Weights of a small transformer language model.
Size: 22 layers, width 128, 4 heads of 32, MLP 512 tanh GELU, vocabulary 582, 4.48M parameters.
Architecture: learned positions, biases.
Each number is 128 + 32 x the weight over its row's rms, rounded and kept within 0 to 255. Layers, rows and columns count from 0. Numbers have three digits each. The size before them is the row's rms in percent of the matrix's.

# q: layer 5 attention query, 128x128, rms 0.061, rows 39-95, columns 0-63
# k: layer 5 attention key, 128x128, rms 0.0534, rows 39-95, columns 0-63
# v: layer 5 attention value, 128x128, rms 0.0387, rows 32-74, columns 0-63
# o: layer 5 attention output (transposed), 128x128, rms 0.0577, rows 32-74, columns 0-63
q39 039:076084119092131100122101177090128130079147143126154207103112128125177081158171150167106094176172159107144156175117089095109090126087077130132142120136145166199155190182129104112174096116138133
k39 054:145108205141145142114062145136084139134120115136136196109133139096133129160143161135158087158131108104062152103121160177119042128120070168137161157096155160099116091137096083100106162141166091
q40 053:088160052126117095149180087164139134125150117149097122161123100081101129113155123109134112144153074161128164133164151169196105123176114173080122142071093117163106162142142177148097086141106107
k40 072:124110087149134122099156094160081117068136093175167094168102051097106137087184112111168130150131123167109067110104183121153179223104126090141112141091162121087129093104125139140140093111117126
q41 046:135067096111118121185153152172141105083140107121129087181104130130093142112102087145189198113132045134134129097124182079179136146144134108164152101090139130146169120126126123109127111138154034
k41 061:146130130151167131113128118153061105098166121145141115136121124105193098177156129078182116133137135154079149124146111128195133177096096116154052089085111141091145121146118126134101132111112112
q42 058:138170154125081117069087122130120156148151132128132102140199110202151140129118127139076109096095170122128103104143113100126152115102116137137133114153135100069103163144137176083162181150101175
k42 076:105111157129139127097078129142144143212154137108123146140103128153157119207056063146077094098101123144170093166155139054119143088151106057034165130106104115158097134099132157145160177171115131
q43 045:121157065128175146098166108135155098102100188084113186140159191091202134102185175100147078136145165114158094122147146107145107133161134182065133122098172098131098100160165090140083105120150196
k43 063:116130117127122118109094109092108151131129166116168110124106073175086125068148117125151129124118181131134066155073185160144127081094100140140105093153102084154137197115168187166151126115106108
q44 046:137163147132108115144128161102131079161101135119113126110114143119118178103120096167151145078121083062127112045116118154171109109140122223159137186094123164160111130129121147166118126094161087
k44 062:117144079136103128118110138110102110035105129127150093101062127157077135144154141196099163082144117091142214117163134002135196159123101094029146120113113121137162130124140133146156151099116146
q45 045:142188062099100131126171149181125096022150153128128149109102144133138142083145137149099112108110088142184074115150177126133163137182147215130151117101122114196124139133131160106106086097120155
k45 063:151117133107130112064044130142158157045146106180093090112188094164160144138125096201192137116155126191090193166108112110151068169132130084116125103121156121134151113118133148130192150124114131
q46 047:182181126139163137108181128155097169101138187099124094183148132134122182113150115097107125086039131180149136089139129167157142079102136168121109097077160105076094124111147162115076131122107139
k46 059:054105096142121107102103128103084134151179116126162101152117122150142112143159073125134120137118177145147071151136124084112190076157125072077093088130071095157124137120137144147149171128099131
q47 040:122111088115169111138184143130118100174120121037070163112095183136107127108176145064165091069137116120139086102154180134149128085180119161098148150126180126167133067111136095132087101161141182
k47 065:108165079159114111121093077111137110137113130129172082121089047186096123093216107105132141118133147147161097101089139149170178138081168157109097071134109111162172155126172170167132099095107128
q48 047:116114118160139135211101127112191114181096093131130083173163115111126128109154097121129201139150136093079160167107067123102107177074145107166088081120091178105160138118085140131128099132126061
k48 060:122095154150113147161172086149079116086121126127163126090080135127175116048129173143134073125135143109102120110101173227124197123123131155147112114072125126125107080132100115112101098133181127
q49 049:128156068115114126139165161129134106078119121081139134121078181104155166073158148107179099152109103125181165137073113171126117126159088176111145093141173137151186139109158088128101117124161144
k49 062:128133138127122133129085100116092201083104075160169131089086056147097117118132130176137154135097138162084109092072187168153052115129110166140175112170135126133135108133149142162155153103110119
q50 041:082156122105108115171143085144135103196110066162082126097097185107082090145140138139107062205181188136163140162139127119086136154133115101143159123193140133108124120125102102160175141170126184
k50 054:165143116121101121133141121135138116152097161147146077168118054132166157039159130137106133130139102147173054037132174198135111159122175157173146155147113082188149119137156135138092079121148129
q51 046:095096157147100166116089134104171151090122119115138113119215092131121110159089163135137109157149110165082102178150129132173131139091114133155160067117141109104160194183101120174145083017171084
k51 059:170096175121200144134114181164058160106142125156114164116132147086135130190135140055161110130132164102073122122148085154113088131155128081144076127080146153115128089133106117060108192184134130
q52 038:133218097132085116156153117163114079200124116112085139160124178117157162087147107129090135062121148056153136046152118144092109153167167189143126195125126145151087103101128127149126118171108143
k52 062:106180086120071121092131084133154109111119162141176078107073113195083148069133116191092117077110127129182130133087156068151211145098125135103166122125118096138142143129147195167170132085128163
q53 057:190099147147129187163159122117159116113118139111118065121118124131103160095091110108207137143147116157097118056122153117164119076142064083183115063098153111108124116096076109131103131125140109
k53 079:125067134139126125149081187145092084123140106137135105134157120151219087173149103128150125141134166150114185073163099176151112144151131136123120080166021103141164113143112094132094072131117116
q54 060:122132047156093130069101148168121168079164132063148112097196127112126132096185141104125065121163130153174102142130132085132141132149080159100140051149151117160168130153100126128114072112143152
k54 073:095114174130171142083052108153105180153133113139100182088144077135189122157129107094176061109101144129099091179108136182131018108131153144154129092143143160106162108141149162106174173160112105
q55 058:132129144123120162144151165101141119119111117087164127116167121116124126118100155142181145150161098107111131120117125113148103130151108156137145095095149162143149161150124134211127108000161027
k55 074:127143092159082094181116139186092146074145138120124074047145116103103084132143127152138179109185182104128167106111084094112165143092119166192132159131096098129168144143118150106096131113103138
q56 045:100137132125163102149149119180119144073117168120136124189122126169093151120152106107119177072076095140150089136137156121142134142096187119119172147089083098115088064144210160133075159147102140
k56 061:047133084135143116115156114105117131137181153103133095174142176138070103099129103131136128147139134100154086174089117103155162129096131013102088081117120109153119142128181156159147148125110142
q57 038:133157137185095151120138094141142087169146080135108099169117112143144138167156165131088114095114151114129127094173162161085149174112182117145135131114124104051093159143141113170132085172127172
k57 058:106133083134103128099168038134139131096166133149172098139056160176048136108155115128056147099150129166175103119115189094160210128112114110125127119107126079115116128150135213146133130115113142
q58 051:169211070101115113164146149151114087050160151102128118117090161063095151048110144149141111106158078130169151103078119161141137108153114177130162119124091153200146135083133138149078114114135113
k58 066:110163141131113135076078116160110157000101135190081110104147125111152135129145105216145148121120123148107189101118026143159055182130164139163196091129123154093153101134125132134142143100137127
q59 051:137094125163153116144101113099124116227142131079085152112121130170126123145242147062127078085121133143107122110161144163155134088139144154099095181128119130101139077112070150111064056122112148
k59 077:090149088154140143107121088099154118143116099114177132116091093184051139101253143099131089127129147092182128132101148114094214132134167153099077104093141149141146105096128160127124145111118139
q60 054:108122150131108169134116134102165139103122108117163108117177085128104121156084161143151126160153098136087125167120101130166118138111110126167179086130144124115142188161119130198155094000169045
k60 067:159111129141123100171109124187086177101142140152096124078154147080153116150135134094129135131154178092092169080147102143095074136098127112171116172127099124116147093160130110042098166200101161
q61 040:075167122090168104173175129135124095136095099099110153160089182121153124120118134115129122117122104097171158157115126100063129158125138076150171170142118137129130065111176074145146145216133166
k61 060:109181104127073113135151075100180139180107173103160102140089117133086106068120115147092171135116122163159071105062176160162154114076149155149170112171132095167125150145175147169111132098125146
q62 058:148096099147158160086175119140095164070102136128161160114121144067119136126161110112122145179140097166181152116103154122138088155147154101101091140112125161119140117117127094174122085107120083
k62 077:109112130124129125146180157114100148105115119137119165123163175093180121088133184113164138154125123087067114160111086206093062098133163170255096144205113135057119142173125103113102118113140128
q63 036:109167109114140094108176143172126132102162108075094126109087156139109148138148108079141135032064101134139065104151194149135155066161119159116137155126134092175139094144116109115110116118122168
k63 054:081160077147132114075094100118169105148163119099167093111106116222081143128182104112160155127137165123170081068111110089153108130117135096057081072122126117130170124133166141160165101092096134
v32 096:106136177080187132098138116103191123151100134134133135144145144097129157131136137112131130093078129112142078127125150196134150071204132134119141120089194156126076093166157106157153145107194118
o32 097:122114137118144171129118136082125141086132182095133128134171117152108114137103146124148131134118075143130119149117099118144100144153118144109163133127132133142156160138099146227119072000137040
v33 082:128174084178126126137122135160104150112145126117140095070070079130134058159085081134150114125102156111133157146104108128110124151039109106197108132128109080126170142110141123117163130147121116
o33 082:151100135152133121102113114115106122235090120160127155088092108113116196072164177136135126129170157133158139127168129115104104123157133092138120172152081081085112102136136116023134139206083153
v34 093:213133081150114111109145155147129178113166160155091113116117131140088116131106099134126100149183149127123192100108106113111113150062128126171117123180059065063202114114115107102119122147124099
o34 093:104128125108115102128129134131110127135085131124117124098126125137118118128147113124126138106124184128129133098138123098101129095131142134110119109135145134122126136095123138068131162255048200
v35 083:068165135147137135210104072156146107120113081076162161089130163081105088134132160108147154136096104114091088141136143142142133175148192095113183160079199177181057125093124112141136151127118141
o35 070:144106144122119102108102125140147137197174155106091142133060117122132144140099144166152097157099093146128098139119127188147154135113116105125125160157099083154118088150116095169138123054177073
v36 073:125151193131158115158133100126148092130108172159097112091157201102119130103133161159148106134115159135124163127081145158139112120096175086100076124103160111077154062094143038139135110122185136
o36 051:076092146125137140114106136133129134122095162105130143112058105151094078151114106126150136080108105143095124076141133131108118152136147144139097121141122135160113152076106113207130126191122045
v37 096:121077163076095110167126136135117150121070067160000143173170128129157147114135124106128186114183096133120124109168158092166094141128152147103109153115100116159137135117110099115107122123070137
o37 078:124207115119086111101104087174196134130162122096146154145112167109163136119123127152134073116127107167097105108085087155096158182090094103170082096107138144148154133123119121123120159251152145
v38 079:100082127132086140117107171102104087131138125118126139163174085109191189131145151138118129111116126123133078080126143104136150086203195138082131167106155168187037138134087114130208091114126157
o38 069:122115135091090100153142115159142092104125138113185138129155172126115100126111081139099112141159153115142137148117111177133109127100100139149114104115133183132167085127159123211065139027167131
v39 079:125080129096150131071104190096161106148157184093155147142144142138114214166165155142099119097102120126171075104122126150101163097224124139095110113108126209147090109148100087137167141103193139
o39 082:094129124096120111147145131113144130035086157085128082120178150139120051148104101133120141166141155115115110144108131135137135121145160189133153093139167143130182132080135160202081102018118129
v40 086:095109101154112106148147159171118123110168096118140111112168201144154106122146135144107107162159156111114149107088073072090112104185215129142157147132114061090138150133103116107093135144085113
o40 085:169120120085102100152126153158124129077142129126117121159099127100110077146094113129132135120120118132128102150156149122141139098119142111105124114130149149136121088094145121138124134172153231
v41 083:110144160105149109146149133111155118122170147122096119075122140178124051122126124147128050115139177127152180123157137114126113100155035154151084107116147051110114132105125115122079155135080111
o41 071:155120136143113131112117089173149151151081112133154124153104130100165121106137133139137152088147076125111159118101134047106114143154168123130156108140160125135152152066150145167071137255113181
v42 103:104151159119107131138147109097215132122103136104124152141084112125144074149144137089158136120150120143104138128161136072143114146026128107151154134117156084240069147174107139123118163129095117
o42 086:152123114104157100124130054196110174255157067111169151158132166121123100078122108108085094115106082095151125145096126127150121160180091124147147130133161133102086099109139112154078133210135134
v43 097:140125097158108113156146139166100177113138103170058094106129131144111113120096116125144141151195154117118166127119078098115098139018182106155110106168087061100224147095141138103117137164086114
o43 096:147123137125140131106111148153109154093117114155118126118098123103138139148155112094163120101098157143134111116161136119111116144136127107115102131142120140124088093118116122047143150255078148
v44 085:110119177088169158125126136095135089160096145126149156164138092137142180097158161099109149081071109136143097132169156157138143128173094156081129112118167217162078087143137160151122118087157153
o44 091:108140124144141158125132140104140132067155124112146116149160144148138129145113136120133130137140116115123123123109126124137134144127117150131147132115141148127142180154119124214140113000154043
v45 086:186143125188090121152121134140139168115134141144075087108084091142111092132108089122161152144165147126114173117111124126120101161007108100150108091154112078089201117113149139092138122143114111
o45 083:130111127150143125097128127148101151214111110144106136090115102125119165130149143123132124110103173137133151082132137094105104125108136125165121164149111105117085124124117117022156162255052162
v46 097:168123116154118131115143051115127191131131079155164114103100130110105118128117122174158125150147120115093152173097128119131140139018177100124108110181105129116230134131147199107149151142130135
o46 088:132116147171124103117141194140093134127118149133102119114101107154100157140130120047158153143098186114100109107133145170099094160119133103141137117123122141138090120173124132000171135255095111
v47 096:111149192116109165142092100101160071148095166118141149150124126116135149117142170122139151115113099134120071136136173147171136155111124097076107123102210207226050139111152147140179138108152150
o47 099:117115141131170121113133107130130129150153122129126104132136119125140151137109123113159123141102103104139135126103127165146128160117132128152144124139115138129127117166129120184107136031137037
v48 075:094116115122138082095120167136172145116134120122083082132145163116143114171145110177113113125114153138167146076142091099131124071192158119164135134109101064073111102109122072104137188150085110
o48 071:159149141083093118154102070130140162143105138123135130137115147113145068109125121140064109089129090151104117152150085134119120130168153134130102117132124096151169104058143115176069114192127224
v49 096:115127160127192152066114162115111105155144190108139119133118121121111176116128122123096125066025123118167086132145128151118135059185128160109135100149130158175143102168148140153151133114204137
o49 092:105130146107148163130138159081113158010110148147152090127192112148116100121122142132147143137154136128130121132140099133134114129168122147143123136103138146127165158112121122202135097000096080
v50 088:148137183198118126131084124116195167142167214102087139130113159093111092175120124158157168131098118119109111108142110150151138087137190108108142115092127147135163075141120089115201135129206133
o50 082:078113135041108125097116130163063156102094166090134147078160102157110122118099109112142108124113154162115123119094102162105102131127135187203114125139149079175148135082141138158094145217031130
v51 089:093115133071105103107159148167119147119140130134127148177152147133148142187127108124100156146150112130159122113165097107129089090175119157170214138142108076031127142155092153116114163139060117
o51 076:166202069073143145179124059085115140102191125125107136149136119140143083161131106147109111147146099140134149134143093108145114093123112107099123108108136123162154136132166119163145107150131191
v52 081:125127072187119110143104121105159105114092041126084102128144151164076149123154150145106110120139139115139127150099104057074160176104162135096100135119144144175082179093124177129081128125110137
o52 082:152089153111099090134116171193128124098153073177149109172121124072171099133106165105111141126086135139066088169129166155172185124118140102149151095170121128076087070102108121100099147106184205
v53 084:123108127140142107141102138123105107129139143115113159094091119113130140110137141155156152113152120139096159131178135092151124103153174163125127137113095173201133126167067091115145155135084149
o53 078:128154133092073090133115110189165137129121092092145122178129174149164098137135125139076132117124109109109070114118128142097160143117149138167084131082136131132147131084181108124090209244146214
v54 077:138107162086105112157154149139077226115124101126151108191185103133113185095123119074082198145167098142082106116144106123125108217149078144129198157171100075103126163141142127113069121125102108
o54 059:097126093138141153146138140133172116096161136152064149155117114108127111157060133143168104114176108162137137132077104171149113087139091091083125138117165154132148135116094147103198094095102120
v55 090:093086172062171157110125130089149079151100123101157154162157131137145182109172160117095115081101101123149081136159163142129145103208103161082150121086171184176022116147105150150138135099142149
o55 095:116147125129108140149141139114166134080149136095148104160166156145141092142097111125133127139145111117115115137109120129144131139130125148111158103116152165130172143127127126245106095000182078
v56 093:132153111129093136144114086176132163112121140137109119100085170112106110130119114145162135166178119114110184171110105107133105155004168092168143139158101092098217169143127131098144162153101120
o56 092:137133126123139083120130114141118146186123115131109137110106121126122133148135099112136139120112143130122121110169129138121124131127143102127109118133104099144075091110130131028128173255071181
v57 079:170131072085110135139162114167129172114127074161111130178113077134126104099112104074118154171227101134070158164130116110129102227069074158144165124162076100082167148155133189135052124137089105
o57 069:160151078180126126130144156125138119165176102121087154121126115146134178158142127112121095140120167132153133119100177098129165107085092075082139128133141125121068161203091124028205119201126154
v58 071:107104133139072158140147070108102132128049096142195159134149090145154162093120139131108134124092146114114108214137140145109159109099134145108112147148081155224129149136094168129114065126149146
o58 057:107125152147127142175152228181120054103164073136148153135155153113116102125171127099167126133188122143099083167135111142128178144113118089121111122101112142108115124175143154069131108094206095
v59 091:129115131164095125133119096148090171120108099136080124141082066146144102143095115111153167149144147103109149155131125144145113145030175090165093096139095121047198151154155102122143113144151115
o59 087:108122106150151169090118122127113132167121135149125184091141123108134184133168135128143110133125142152163124128160137116107126151137100113165099180143088108162074128174138144000164119244088100
v60 079:139155091148135101128161173168098176100176146102108105103079107130107066155096079111155130142150145124110165124108083120127108170049098113196136142166094054085204124151155097126119154151121087
o60 084:138128105128147133102113092109111142201079140162116142101104107133122166086141152154126118134150143117194142128142141105104112103182113112122114155142124100115098131112122139031160112217060154
v61 085:133126063166106125174124154161126156094127116117112114104102116158100128145133132134119118169158126114094156134102058101100115190054186101139119153149076098109153191093109120098122153147095132
o61 085:155114135104127059114120129170129131151131107147108133127085132098120091143139110127113125133122178123122096136138145139142161111116149106128116114163132099125076067102111115052131152211106212
v62 083:179114113141123105122116161129092170110180166113134109113144165145095104104138132179131109134167150141128186090116144110139131137142073118134089146143074077109173115073092102107146115145098135
o62 083:108141133124082065126130118148155114139061121144120111122076154126148104123119108134115131102162163127093142100117116139089139122127177144134091090131153143136159129072155143097092188255087217
v63 094:079145154151141126115098122106144088148093110095114151167121131098161126201124127116133135105073117113127071139150125139136116087152210134128166115096186168199095124186150111156136126117200134
o63 087:124134139093127202122108108120082163100189154120168137124162111131111124087123150129137124135103086136146107163130118149153125145155080144178132165112108108131145126142122100172134092000164061
q64 130:132147130156128105087151135109134115140032136140114157124146153082138132181080085132085122142080048103161111124113095187099097195129131119108194146096133167153053099097108075170131188154113088
k64 133:142140121122124098115109133116188111165096136105118172142119151155082160112122155185119120072129066137127148186146113124101122161052116104123107174129107086092154164135155148209134132079163105
q65 126:109146128115100152091147110136151064100061147127132125154113113065109158077120120170110164156093115144176157113162151157116104185162141092091186163122182138088106093123127133173095093097105095
k65 115:120101097172090119139124139139149111012101134130087105122089145162094133093141149193086110132129150145162158155085151131113118134100117168132142195140108111133127135169129115104140124163146175
q66 125:063103103134139094122153110089134137106111084181108111147160161114122128170154125108130084176123109146135173073095119096108081140142109122140182122115067176093084119088107128115108149145098108
k66 135:124078114133073083088108108143116127176104131129188154181134122151130109106182128188178108095124135120067130170118146096071115194058098136084120141130094089096152131114180132156140185182160095
q67 118:219105155147153049115132159131122147159135114113086171097056171137087179163131101200092098130094142084094170179122111156067113168101157132095105136148080086097101061134114094156073162152148112
k67 127:141167185149125186119059145127169120248116140130111118129110086103139183149137141143104128100127110109127136084153093137151116182101176107102159149110094121092147127087152149145122163094130063
q68 095:151116093126100147100122165153105107096112096161135086108140136114103176160100181177139131154163142143110171051132105097108131180173141145132189140132083115118107087141090108138116123111103152
k68 095:148126174151126127125106124165135122168139092138107139086072088133144200159159104114133090111141142134140149143092134108077114119094127155122154148122106132115106063108129110100132144251131145
q69 112:110133158128129177175114148128139175166147111088062084105125108131123096125170177134144176063173133141096118110166167103155162075175114130123130130096107155125143157125126170099119124105114188
k69 110:126120129105105144146140143157144122146166131103170054098104154146142124108104059119132140127155164119105146095140146146169165107182099138106140107121124172138119148084139132133106142000103113
q70 117:122122107166125111128108155116145123132111069123179068128158127093118138174146112162168095083148124131108148083173166116062130190097066102156132143097129120170150128106088187141129119081133147
k70 125:109116167151116194107083128160123112048112090129118110116087167138104154158196081152142103101136191112133103105164127126049166111111130120148143128082128110148150049137124166134130107112127133
q71 114:149169194112110147092132153103102133166108141107122114224130119114087158116073110095090168131114103120114077133135111150110110096163158142138112155180126210104099062137171174111092121129109086
k71 104:149114126123119104116122125116138113144137147119128131156125144159138105129086107178144133113139142114077126178136152120111129113165110154140119144139111130176129168135077115195123159000137103
q72 114:111104148169131126175103149141112110163143120110090077131123147134086154063183119141097192113144144127140091138077138158157160138144161142104094162141120118083121083136149143176109096092112136
k72 119:090106120133126120161150161116140119051130148073149056094116191149119092104137079153161126163160173129168146063135136109148151104156153171081171149151099117163129183078166162111056121040078187
q73 110:140163143178150091123160132145110129174117160119121158181134112150162091172162124048165122095144092115124149102052128164141094127031067144185105115114188119125153148120150114090135139171153126
k73 100:111146122077151153116145115116126126181150150126138145197155153119132105114133146118129120119102082121084150144150068140123125134127135096149073110150186158134144129118132101180118142010123070
q74 109:069110130168163135104131123133168125146154121109143141171147165123120086136164097106116107136100120130131078149132127173152146056121108085129073087120175161169120116150159126099182135149137181
k74 103:116130099107147118131145120108123158213131128147098110160154164124042057112093156134157151132115083105078126110173133110156144131142104098126148097131139147105146180109109100143129128010138118
q75 123:165171177079121124140063148082125135101112093146090110136149136136135090139115150136110167129114164147171108172127136131118154175117107094115113111168122172137145121117135185099115161116101174
k75 117:164131187154120131164123102125102118176142179108125149136128070118137121124095121130094149097105154149147109157103141167086137133120127149124058108091110134135103155169148152066080135237046156
q76 132:139125090164134107162099141168106186131141098131118107086119110075108113164104079117080124113153110120066088094093110150127122135104129109196134144117089134099103130112176160112136160166093125
k76 123:156132162130153127110113109128136059255135074152106154114080126107152164156066052090210118110137164123103103129150106134125145101109106101122101114142104141155113129112106133169095157162141148
q77 108:149155124082111155131079148132078176117077174088165166103110073113180123137135127111118154100126099177168118136055156147156133164113155203194099123088147128097115208117098161125133143131103084
k77 108:168175117119166113145166126145116112060132115057137164124088130136115164119170127131125097118125098108132130218089130167127175111100155161162094152180110124159100151115103172112147135215112170
q78 108:087098121102100103195091115147117108059161120166156081134152116150118162086122085159121142153123178159195151120142087131172126080125124149183176124168111073168173158173137143093149079116116146
k78 099:117111133150141122118128126152110080130136138158120125119140108123155130114147127120128103179126181141159146116140135113084101143128153142121097121135106126137087096156137124057102119255105195
q79 121:124117140123118176131118135103133116101158153138146163087192146135157074133120159108156116131095071133164062139134095112158167099150088086121146100105177165215128168156088147157178194079151126
k79 116:121164082132124098153176145138126172016141151134113125134148107121096052150115107085115155151151117147186060105159152139189162115120084101148105096119161117123141110162137181058129116174111140
q80 114:087144172113139160130088091094120177109113138101136116157123145082038126090163083183141083149130139167093150102163126158132145093109053111139122111091117152194143105150145181069156162106160114
k80 126:169104083140121104052126122168118104108141137175099108158104123152101146156151138186107148126149138114103129153178186119165173107170117095116125162106098130156099125158100141105127124128132112
q81 118:119097130120175186167165131146153149138158101119098117113142106077125072156142109066143143112171078114095093125174160158201124167126089117176130090104145116116168142114149126152130159095178066
k81 119:094093079109163125144124113148134172000146085122133217135141163142129077151123144086147133098152110159124068143161115120145153153103089129113119113122171155170155100138141132128110091078123153
q82 110:103095101094122127124134071122109147096131133158162159116163088143158088142164115168210146103147141215128120184083223138118132189106129089144138117108142166106104152128093127131094158104123110
k82 109:151103089135116140146151137178109151035097081087145123153143149168095119074140118124123066130114147082151117141108164141095158143076179145131107136119109056112098172107138202079132087230117146
q83 121:150063155130141177197112079135121156105156108173130100131152150166109106095134166105134129126126125196068097138167169153185146111134146122137112093126097074145083126145171068089145085128129174
k83 112:175068118097180107133132122146095144255146055144123132137159122129137110147099145078167134128153178139133101120168120114133138130146157120114141092158113112113072137099119124062080090227106180
q84 115:089072108109120154174140189163095147101144109141094077089095149078111177092147109088037143130139097103192115148132052200196133103127158114157176126110107068138171117151111119133199123141117113
k84 103:110141169161196122128126125129145077144132121155129172044100128096130119120099109120131116138134141169160144099145116105144096140111118142141154138140083151148099130147173107101086137223143211
q85 115:149163167129133189160125128126152197189091111034093135079141105137141080094157198107116156093128130107114110173125163131159159117138143159056082116108106135072165166091111093161123133095114133
k85 110:150146120086146140156129162099147181046142147059155102087134146118134105112147137121119158120151121139131124111117145157185171101182136162114141123133156148114136198103149143146114125000097111
q86 097:149066091121154173145115170176148108061102100158153122119147140159089120119126149139057149153055115160192111145124105162160118132129108178127171071211114100140078128139106091174182100089115175
k86 097:150129156160130108182112149132110150147148148145111105110100118135115106129141142106144103136147149170141112117122156121110124157080128145139094137141142122135111129130137141035098118255121212
q87 111:083088116069156147101119109108182197122160101115160173126132115171131099143162125116141109143129129141110073202129202101133142110125131106126103072154137138117174169117135119124156118105203128
k87 114:125140081124146131171106115118095195047135131114145128139149176072091070090105129110169166114107094090106073111167164145187115174152150112119115099112157135148165184111119105083175102096175122
q88 128:074182082129118036138185109111148122129112100082149180086161156108148110189127059176137147126106145085168123118099077168070103119152153170152108113133127175120137176125096161130111139112130111
k88 133:097130095137089113105090128141172109030092176110092121160115125115129144061199131129134134122171100141112153183120139126081210151083132116121131135101107109116138100133122157188145163107206140
q89 111:104136100134153078097191203110110157173168142076116179130101152136097147171140068143126113130182131062089100129116095094134076123106117120141137162137077117085200080184140104192124147113172027
k89 107:106152117121136139104095131118154156000132163132140143118123139112142127129153133120115141165136104117114139122139107102158114157139134128101141147099156150156173137111144121187142148024147053
q90 117:147107141189123099155136101121168090198134154114167102143140115149152112115121089081126142078123110082064131148157139163108147152083132117169093180132144115158137138117203134141135102109152059
k90 107:113108113102142156135125134103114111071103130145114157177167181131142108141120118122136143143119158137130123091185113128125147092174123130126146114120140130149161141140115104189139089000135116
q91 115:164092098104152082152139144152082103078112141155155131131126168119068141108180138126128134154142146131145206129077042149126157157124157179172161117124070090094110097166117152170121129093101046
k91 099:129111144160139097132134133118119138025111141138129156138106091123139131164183120109124087171134160148161150122097126109105146121099146156121125147131090114117145081132148144061116143255115153
q92 122:152171180158131083135087146094119120202079112096100083178118149122091159094158162137150156087123149102119142126125153095070188118130123146085073172106139130085128091112122214131058115128126166
k92 115:122151155122116134112132144111132121127108117075165078124134163141154141143167093196151129134127167109138145087114133137126150073184122121115110125111107134138169104106119151189121146000095107
q93 106:142075081122121123083119182134125074078135159108162140143085172139125154117125130178089126171052111112184099134135088136166137127085154173179137100162174059144100091223102120162150121128143153
k93 095:142185158160161120150118143136120137155125098141095130115127103124071133139138184119152095132135127137161123118111131104117112115103126108142124144165130143122123086112108135072138122254145183
q94 116:189197157110161094134100105080086161124081093117111169096112176109133097153153147135093153132103158158129100189106153190128175175108133201117060095124120117111096150104122122095099110149119201
k94 118:188161155126206140123094104112127150255119097074097158113089106121080149146177199107094155056125088108119117186112133152113173109121151138122090100149106125123112141132127156109118136208111158
q95 114:118162119173140125125172093146161140162098094058117117094167094061201061143089125135171126070132145084120117104214142099118106132090056090143126115099141109132162177149123117118101150182090179
k95 104:121143127077127161098138105112163122186116100132138075134171134133123133078110150139114154110110136133123119140144095142112127117113098092123111099121187167085143124134134125187130140039101062
v64 114:185080141114086171181119113137087165129099103133095163133116132146112114170138146159105072124066149128172089138077132063140143120146131121128123118135092081149104093164122144102214123120211145
o64 110:109097169144136143127170072077123104176133155096125136143149069160113111095139148105141131111112104148068117142105110139139125093194077098179129152124175149125185143083190113082127121056070112
v65 111:154120111108110089069167135108115103138151087150090146156124081141154143070154158111141154101125075117131123155136193109143128194214149142134081130164203100093157148076112138141133163124163115
o65 113:142139117180098114132126134141150113087168127114059090109114116147080114141098109164109135152167159136102133116144076158132136049122097070087176070129110132156110109173098115118133140137111156
v66 120:118129195093126080167101116104137134113107222146093137098154116112125138120117105110130107176171168163112167118123113151187114064092066130087133119128140192134149146100109110133117106133087121
o66 120:099114100128139121098106101168100095077102059139216180170110125116143147126179135125127090128159119124126147106143159150107181175127172146164100170146094111138083123103180114110097118116180134
v67 128:162165181105103111127112066112111123121091154136081145113138142131071117109094123094145106130078124160122157081100121066169098179112182188132153141138152146154100143092105190129114094115065121
o67 125:083153111142134127136078141147133104095163088115133145121105075102197158160159173162155127143151135090125042198121183125078132152123076100117086139118119168117133080153142093125135158164182139
v68 122:111136133135108121113131143144148148125107149110058090238177177108069132045143178119159146176205113116090130118132128199100121169071142126083128136121087118073115111172114099147117099134165107
o68 120:115147093126126112143108065145128116143162118162184167071069127116114116143122078139084074109120147168125087156103166099108158141130135120108099098178071069118100185080146177149109120122086142
v69 115:073106090165179161138097159142127133126068117122166098132138187171185099134164152162082162123197135117154083152139136080132106077167108149110157122129141122082120076130150103109093190139106124
o69 116:130097114078114123151115127091126188195118148160130121126157174172121085116062067076112099136129118150160181083136117193173169140089167127160110139149125163154095139114096143142158079137161154
v70 115:138119095136151135140098121119180181124055045131142128186183163127169096070148185136152156171122062154091086169145160092141097161148134113069141146161143113123121061089117130125132122114162122
o70 111:085107163133079156141110128158118097153184096138122118147121125119130095209058116073099084105154155127112152125142149217140179126119097083205133105129111127117107084175131188115105188115093145
v71 104:091145165093107104091155166197053104130223157145086108151121094132111144129130104074136098127171156102136160132140124230085144114135046083132117102068125120137136159134134131148149072141108125
o71 120:177198098122149087062120079159163130044104120176126108130124136138080170113165079157142159128119128158148160091102098037088129155123154120066122126180119115099144167096098112190142089129128102
v72 106:116134102121148133139098142086152118132109146126142115162074116058121135107138148145123150088127125139142084172119143094104135158119148126151160118158085066153047143207129090126149169138189147
o72 108:132087192149147135146145117110137108153073192124123157093128170118148155172094156115126163118137075105118093118105107155167126114125101115131061122090140092085187148098143138104167114113107148
v73 121:111140154117113107086118116165191078131083170129076097140125097099093099095133118110106117131139097124102165113164154212093153170112217129140151125119128148117119163075103080159104154126176098
o73 118:133158109166079081150117075159128098095181138162106120113133074112146143108134175142076126154118088128183092155113081095172098145146125190080109125193160095112124076142062048127127123123089170
v74 107:144127144097125094052143114177111082126202152133067137122103117102082144121114110076147128134105116112135172138149137189143157149140169116104173134127147128150149179092121158161156109126171119
o74 122:112174121181107103117119149190116117065134161125142146160121101152086182126161136164122130135141126112140155125100122104095063114147134164057117098153128090110139097140087078200129116129097113